Weights of a small transformer language model.
Size: 13 layers, width 448, 10 heads of 64.
Each number is 128 + 32 x the weight over its row's rms, rounded and kept within 0 to 255. Layers, rows and columns count from 0. Numbers have three digits each. The size before them is the row's rms in percent of the matrix's.

# layer 10 attention key, 640x448, rms 0.0629, rows 417-447, columns 384-447
095:088190165113097141062136087159183089104120110167146157132075142163104115142136056064110141126082128130160114121110224089130154085139087098086149129112146144114120148099092150108135120094060084
092:147171136106076140183090217156140137134067146154132167156123105195114120144132121113121117132131079126115167126140106150149147145111148169106126057189081117069095066193087118183101138128148130
090:075146102168108126118143106108066083123131113110159191145125141186178106130065174110106128140141150142148131143103196122150062097092092163137132117111124137097091139125070144118149175135096106
098:112153111100117107118143163118152128089164130126154115163134178119100135116137170088192160082112144111151126130129162131136108071089058091123126120110164110164151128097084117094119129055160137
093:132116139093141064141062137071123092149118101121149108101147141117105158174092071090171061097128090076156183172133101129119105160112162121140184107073117146104126175083105141163138146121143107
092:146127102129144111108087128134100131162151149067139121146141134118101119067138126190049126123149149121186159131188119136115100173214112153111160075122096115148089151137130049145119148181135110
093:157096105128130094120159068128127058110180151078133128145159129127166116116099094132078133116147137120146136139146118167177118167137109101061124157121143126169089151082088152051170175140201142
092:143118128081141097136119160145086122140095090110103107060131143132140083107143061068146156116112175114109138166138053163163140084166140149083128206199104128123109149145155149063144158093133110
096:125096105014102094124144054128114159093139135077097132158142121147152126185046162071176185133195122157105124159137134128103120151159111159143108161095140132126096092074147103099094117117115088
094:134154120171151147116150166105113126125166100118124118086081128132179078111128180119167098133132118133096107094151078141118133108077139133097176169087178104126181074130128134128105069086112140
098:118045157122086170157157123153133171119196139040055173119126131108159124119145129100113135101168099142185144072123113118127138115099103088119175115179115105156082083060082067102129137110184201
094:149145105086125133161183169091147135118128135161126210178087132137123163184127129147098082080125123148116165061120078086133144144140141149138112143148151135180116138071115140131173184122141147
096:146089145158084126164109163115128113127058121094103131149157126146122170067117122080135111098137128096074182053150137152170074103137150132131163165099154116129145133077094079117133183119161109
094:163097159078117133134105110158186128111131138150159091127062126070086107134139202102153136093176171089136128146096139107094165185191157160140115143072122052168148108151126118127092125153114076
095:147122148145101143101167127118160135097152103144088117149150163133084087150142055092108126201125107184143124153087188068091124157143151198132044091050094122074195122148201167121098128088163134
096:140148133147191143153144088086103086059124112130154146111153111101128144166183145107105151117074154116159116120058131104160147121124156045131161139130062075072067099026149136152103095101133099
095:121141115184082121057119164102112146080061106146136115167114084098091157092148113130149130109117138123155111117132136132116196142073152134129133130074125112149100092138137087161125176154150073
094:140145149133121134115080151094107183074093115096083132069052180139127152134186153144104171143142126137095131124075140168114111123159132117105145114111086092134204111158141144196103139132149151
091:154146072084154092153120191114140130098081150085128079168094160140109131134133119192176169154169172095114106124162186157118110107115188206072145166099071109179147178134101134134150119060106136
094:111087157177138075135155144099123156091141054123104087128184140163185103151115134175097137094134127118132089087117150178080082158072129154115164139110097123088098118088136133099130065162111136
099:115145139139092164127159108068103149154150154121106117175072094160152091103122103090118144145124144116105070143162105166130122182116106105096174126105172162138125086120154106108177080116152140
094:175096099133086093115091122121103135060029125119174149143127079155170136136111100077120060125125097156141139127050109157112118149102161065116144157089179128144141135095108168174139136124130207
098:114102110160153155176135141130120106128119086095133144080095147194165124126137152149120081158120157157143100161208085135136114119149106123113136122076161136146144095179071161135121133099089093
096:176101102112108150104148159172136155131103154136150184192154164045121159105168145098147063104172163097129206154081114164129111151116168156177157135162154151125137139194188159042155176139158176
090:159131145060188153154159181124127123137161137103082166205135183127166117064074162129115146083139097117115105162152112075123150138135140070173120155098167138134155166097117123076160100117192128
098:121078157208126113119131083174165113125121159168206086093136149185110046147103100105137150135110134096161137130142131130129136206100127201139135168108170105148126182147154140150096092128141128
092:169156102108117148081168138145167115129130143109119157154126160054101155160149115130088139102146159123096161140186126140123147179126123159120095120194125073121166041109179191162121155187099153
093:099134126128168128116143121096117122076085090138179169130120117144108083144134152098149153118129121143119102101100107079161105145158155102134144103071134101092104157148124142125187115146130191
101:118168209129034127139116116195117111073134087070127137136146163111114122139180114114108128137147106122177113123126099056150118174100138074147083107096164174166125108172163121138106086132106147
096:142093102178130145084190136133086127099159121130132080149115141164166153112177166115090178094080154169151080121132138115174162140087188117059096109141110097150119172130189097174154071137078165
093:141115137150147127154128150111146176094093066144196142080120119124188126133090135186147103144104108130110166089123081114151088130175123177139080147095125171134158084138073120090133111116142140
# layer 10 attention query, 640x448, rms 0.0647, rows 418-447, columns 384-447
105:112127121129125134124123095127186114150119137080122175178140012136080070165106141133138115150146147109110095128115122109149162073154139169125175155111110135129180162082088144153088140153116095
100:180103076172175141116135172120146115108093138080088098170142141163198139129082189164158126107149143107124136130122115111132104139087117106115192071179124156159110092123125178130184127090133103
104:151158104153133122177120092111145086126139122132168186162140151141096102136164156201138163152141153122107097113154165092153089126163131036112061067120139172120155130083142145122149137132197124
098:101191118124126099129134122100141112148129112152161154106143120164155159155147122126175133119113156084147178179092104116065117114100085133168141100151076140136156089139137123040154126095173104
097:191169110113156141148144144117167046131152160089158136120097139171133128178138084178135123138105107130194192097166128116142102215118133084141115155112117184089155140176130122086135121144154116
100:125123198145181130167104132136146161113063114120133140161093101136150141130081111144090130151175056145105127139133168172170078168133095107103102151127120163152097101090145141166153152150167121
101:161124101108155157180084119097071139158118112130099058078153185117155210114134145114147130102087135138147105161192119123147073079145173087142090069088014133154100145147118098159114140122104124
094:127182150103133109168123125118085168150115180155130071172084066104165106139151139080155153129152056143165117158164097142100130175136122161166162137098189165151120088089157088115189140097115080
095:080127089120139105055143132095078138120145106088166115133165100081161187168168164132116153093161149069193149147087189107149135125044139119105161110138158077134121140060196202175155089137169143
102:135161212114109134068168142129079115120127092122119189095089157123082138135155072105105130173144121157072086078162134123152125132124093134106126151115090138114152182113104100130136148170116084
099:163135093158143140108144108175076178118182147201135174134150149149109093123154070155079143127153070122114111140098122071164136106143142124166167122146143169110158114093151126141112150189130146
109:122118150157120154155145180136072137163133099174134212161110088185067129134082124072092139090086106109080103124132168106109096108161099172103126134100136128119192104078090128133154154120125115
092:090124165157151188136158135089142109140143111152106118111085086106137114164168102117158122139147140061124164101135129104094134150126113142097107114134078104128079112172148119176108136072161135
100:194125117115087064066121122193121155102136095089101122150156156098122110153105106146081191101106129175075093118119131127053086133093166145145139195047126114117117181084122128099141072077138153
099:127148141121144201161152140107114119151148125154100127106140170124122167129124068104142047117131153127190120120101115144138148112155187133157132092107083100113125139143144117098098137120158164
094:148163120140116136100129128093164166149160147136170126147172113124133154129131133094152104162148127135165085112142168106125150150043075076121100154096061164116086185145105088139143152122185106
098:116138135130124135121073146165172098128127108119107112111114215158097093085188153073106121088179137152111072127151148138133108131080119110143153180089094104113127138118101138149124108059156103
094:136144121181128094144101197132129160161108083132117147161104196202150151174084148089138119149176169162058127121121123198074129108142057110136116150120075147143184131197067110114097101104160107
093:081097118147163066092111116170145082089129157137106163121164122113175029131148128114171122152113115113082102108091145115109099164125177131138086096132132068120133151127183125067154074120114079
102:062134058158096156127127172086024196087124108149113129149102159160137186142119110194116081099136131144136081133103184129124133137109152074127139090153151149161098090191135154096144108136171182
100:148112108135087086136140072135089157065131115111135152073114146143097110138114054163118103140166157084137095130171107140154094104122098164013136087096133081159150140077133120117120152109131128
089:124149100092154121124160120122107072125091091080097128130145124167129076100097135105107190158113113157109097125162115092154126145149058123116168073118164134095153186139154104120116149135097076
102:095117055170103098090092146129159132153087132139141086131110143098110166132130152165146114138183179120160119210106119145128139088113144105103172066097167110120091164176116126076093142098174131
099:161071123140157107099069108120119150094147171166167163119080098070185113115196112130119168098179164144132121078145170127178171125116145139174114103117144188165106104101090150123159122080169094
097:100153105133158121156183137114077130114130153078107111105150113091085159096179126118123123105147125180138154179106154101099077147144150154128097094140156149109112181087138075132100122165118084
091:155147040149133128173115101140160129072165133127162162128174181141127099076142166138186111135159074106189150164170138085170127120101195100117137122119146118083118111132190192140146136137158167
096:079117131096129115164119108116116128092047126109095168108129153124173140114172155163171088162085156126123101104173135139125173133130095167122089134129111134073089107196120106118155129125106139
104:076153118046100165097143061109160052087140127134121191108147104108083116115096061074077134142167132159115111132111067168129063079093134089141164165135147125149159130090074091187155149129142147
102:088096138113182121129130149060154108134094139131130115127084139113140137081101158131120081127122094076145156076104129132137124179071155089092118118083138096149128107161168107090229115118120183
097:188194118084134085123068090192140147104138124138131184093148094097118086123097125161116109097129155112139188136092121143138088187160121138121147175080108125162173148119165188112090184110100094
# layer 10 attention value, 640x448, rms 0.0863, rows 384-403, columns 384-447
123:103159115187126141141130139175151134124121024145110071087124127136094091114099110125139062053125122098155155089095128089127080073110108118166151158167142152105150139106096148106137150112127133
125:068171124096181068086124148143181137095204169115153141210144156099148164131120092081080047083111088107129149173077105071136130136099115160129113112127164142117124187107123127116129193121176110
120:122123082173122123109156112120155087136102126202113136093064085098119134087124109130143101133111084133073186126162140141110160102122081145131110139116072122090067109126141093105153108114186111
128:118157131168159168104133144113138141153143115120117131143180127154122094119128102122152143092153159096179139107172126152154114114193066127100050139124160182121118142114103193115152141167111132
120:123090104120148129096107162155146113146135124078131168173152120124108059124152158133145177086101150123110141140171156120156088137178098135128212081115105129090167137140144093182122161190091123
124:108153119112146094168091169137057151139094197187122159096107120100121111162142127190086093107149101131055152137133086059071125149091072148118114205089121152105123141157086101122131124120086106
120:195096147159134113180124173145165162112112122146106125125157141108148064115141140119123164140146115131172104099118042062088123128102178124173167087134087126115138134141145100156095100096121187
118:118152130110154124105126117083115168159112128086112117134112167147102095103151116192110154210087160148201111117106119109103161165091073094139133107128096070115106136095138150158080103095066105
115:097180163125180107128138106118115107093061127108143096199138051182062147128110165140109167126145169106153174116146192097123126166125136093133152134090124100164170159155065128125103113097154164
120:135170162113113136187177099060103154164094133147091132134148064089117091073113101105131077136117169144134091136115171106089088134176161141159198092145173091141192139154062119035123153166060157
118:154137112093124159109078151126138148122073141123106108150184151107145156142086115088115174118162118100120168166133153133144182192120087138146062147122137148146148108143070135118085126136123083
118:110163104177095129110123095118115150169109095146212126067136133087144108102195108127135155129096090147172113119110119098156123155048114058086106143136215085147126149113153156166134134165143126
121:110091148217104136140074065100176139140113102120165159101104138176131141107063130195202121188144157108094134130116109112128111147035096118112138126109142075153160137119121106120182106181146080
121:128112138126118144110164151132095140118131127104146114134196156107134117103113119088206067130076133151079184147202112155075130107105187086116130117144108118140070121143146144171073087157057135
116:162087166128128122074107120150177115143078112135136133155117212149104156148168154115107092091113121093133149140134104119104100114186243109134166194137134154166087160139069139134146107126122160
125:076202143147116186117131095158191094139102076127152056138116064178158138125135125152093065108130092027126051126133142091093145137138133172089112140226159129169164181143123047131096144132107069
124:133104111130160119110140123126097148194095093131093148127090148096165104153112128133053169110122131121128146097132128080172166139094070139143131070093143180092093118146151178143161081102101172
119:111093101106118132110166105050158098099168148110154095085090184149166189086128134129097092132107131126145154168144195134105167160151135159102110068075072099101128141065123187158137128112169115
123:182049140156105106128062107115085128163127143103137069172147130121106089045122099175132137145135107106112119157160160099165124115109081067144185124107169042135146139184162111104159074129148162
127:117125157114137175095110080136142105100077099135173084183121084093103112114149128158159145158115110097093141117073131099154133090125142108155155182137086150146121157125103117119132053140158113
# layer 10 attention output (transposed), 640x448, rms 0.0603, rows 384-402, columns 384-447
121:095128117165128136113193090124207086145121122112126141117174090160133157126119137183141121043153143158101109199106076093132152085055126166124153065107076146185089158181115178094113148148114137
122:139140142123153087065134094090187152093183139131107124169179131089037092119085087155126080116133088118085108147102170121132124110126194156126173135098123130157111135088109100163190203154200126
118:132099129125136110075160131163123170124149197134132119181124141204130105105175168116151129130088096162123176068123130156098094054157128141128102132130139089143125102118130076131148192110088165
128:082141153146110123060135084085180068107139193082075133119212088155127108074135102087118120104122167127143180136146101128142117134108079066116105098139103119124175142159138215101144103160106139
121:087118068081104139103072179152166108221136183131170164050090126145149107102160081155142159076111168127180135105121113124105160102094103147124146119113145108145175144071145106127078116149094132
121:159136194077100113129115168185119160200172168105120169130170151121100147116120183134111184077131094154132124127093155130088078104152067158110143147129108182130185102104147100118140141132126133
115:146178104161093176099143180133110147115133131107103161142154071180123134113152088128111097181112160140151128081122086164144159111050212106150142112128168116144079156109119102157096118164119067
113:090098134131105137149132068073099192158085124119045168179109202181122147183169088133130160145061126129148120096125186106130173124084163056064100110139111172108115116120125162144121092076089097
115:185080092143102100226103113120100090120106154098177072143164108193094111068072149133141092132126154090136128115129193143143129136143141187111132139086104114081122152163150140116064160132106104
119:120098099130132124180151103118031125195139130145131108188130122157133126069115076148083143133136148129141181147091150107180116113150106144095156096102156153114121121151081184095122151080107176
115:164099122096097169097096113106131138197081119135142106093074084068101172148152106074153125121125119115116181171159077099208061134113097150140129109144120147120214117109035131127123138114168088
115:090169166169142088176151155144102141168179141068146164107166116117133128062135098112073194125113138132097116118133143143137145155095129062140093080130202119117109142127160056109121124207183156
123:164168154114115128096105105151148092159105096147144142109164051177130112116090092136094156163119192168083200130138039110109135126063084088177128105148144102131128126127128135183096148163087127
117:118093149152133124137121192118085168139124113143114109080186120156137117104154099123142131123091143173171154104131131136075117134159151119137110121146116113123093125091152116115163087162070148
116:097156097113120157142107193107178065166099162092105197177099138124113124136106168118154086129101134094173095109167118156139166164193198149147061122143108142109107125118095170165134131154104161
123:099139170122110173125151141159101109134147128120116113151177000150149124143095123130082096111134158125145088121132083130141159066151110178116165088130150167156149098160067132192104104137078134
120:164149167136123147145206117121095080162127144070136052146175135131161101145142115156139119144139083106148181134130135086230096144118126136209126146112119067139094069072125157114097132127089130
122:141086158182152124093181098147112132090169156136109061159123197056081056188160172157130153163150103096134126164083136127112181098142104162129129121100118101162084201140136153164169101135148155
122:167054120084142114103078124113105096165107091127155124134149136131190120167152087174139136112161094090126162112155141109118166164158099111098112078130218114132143150138169069115168154105097136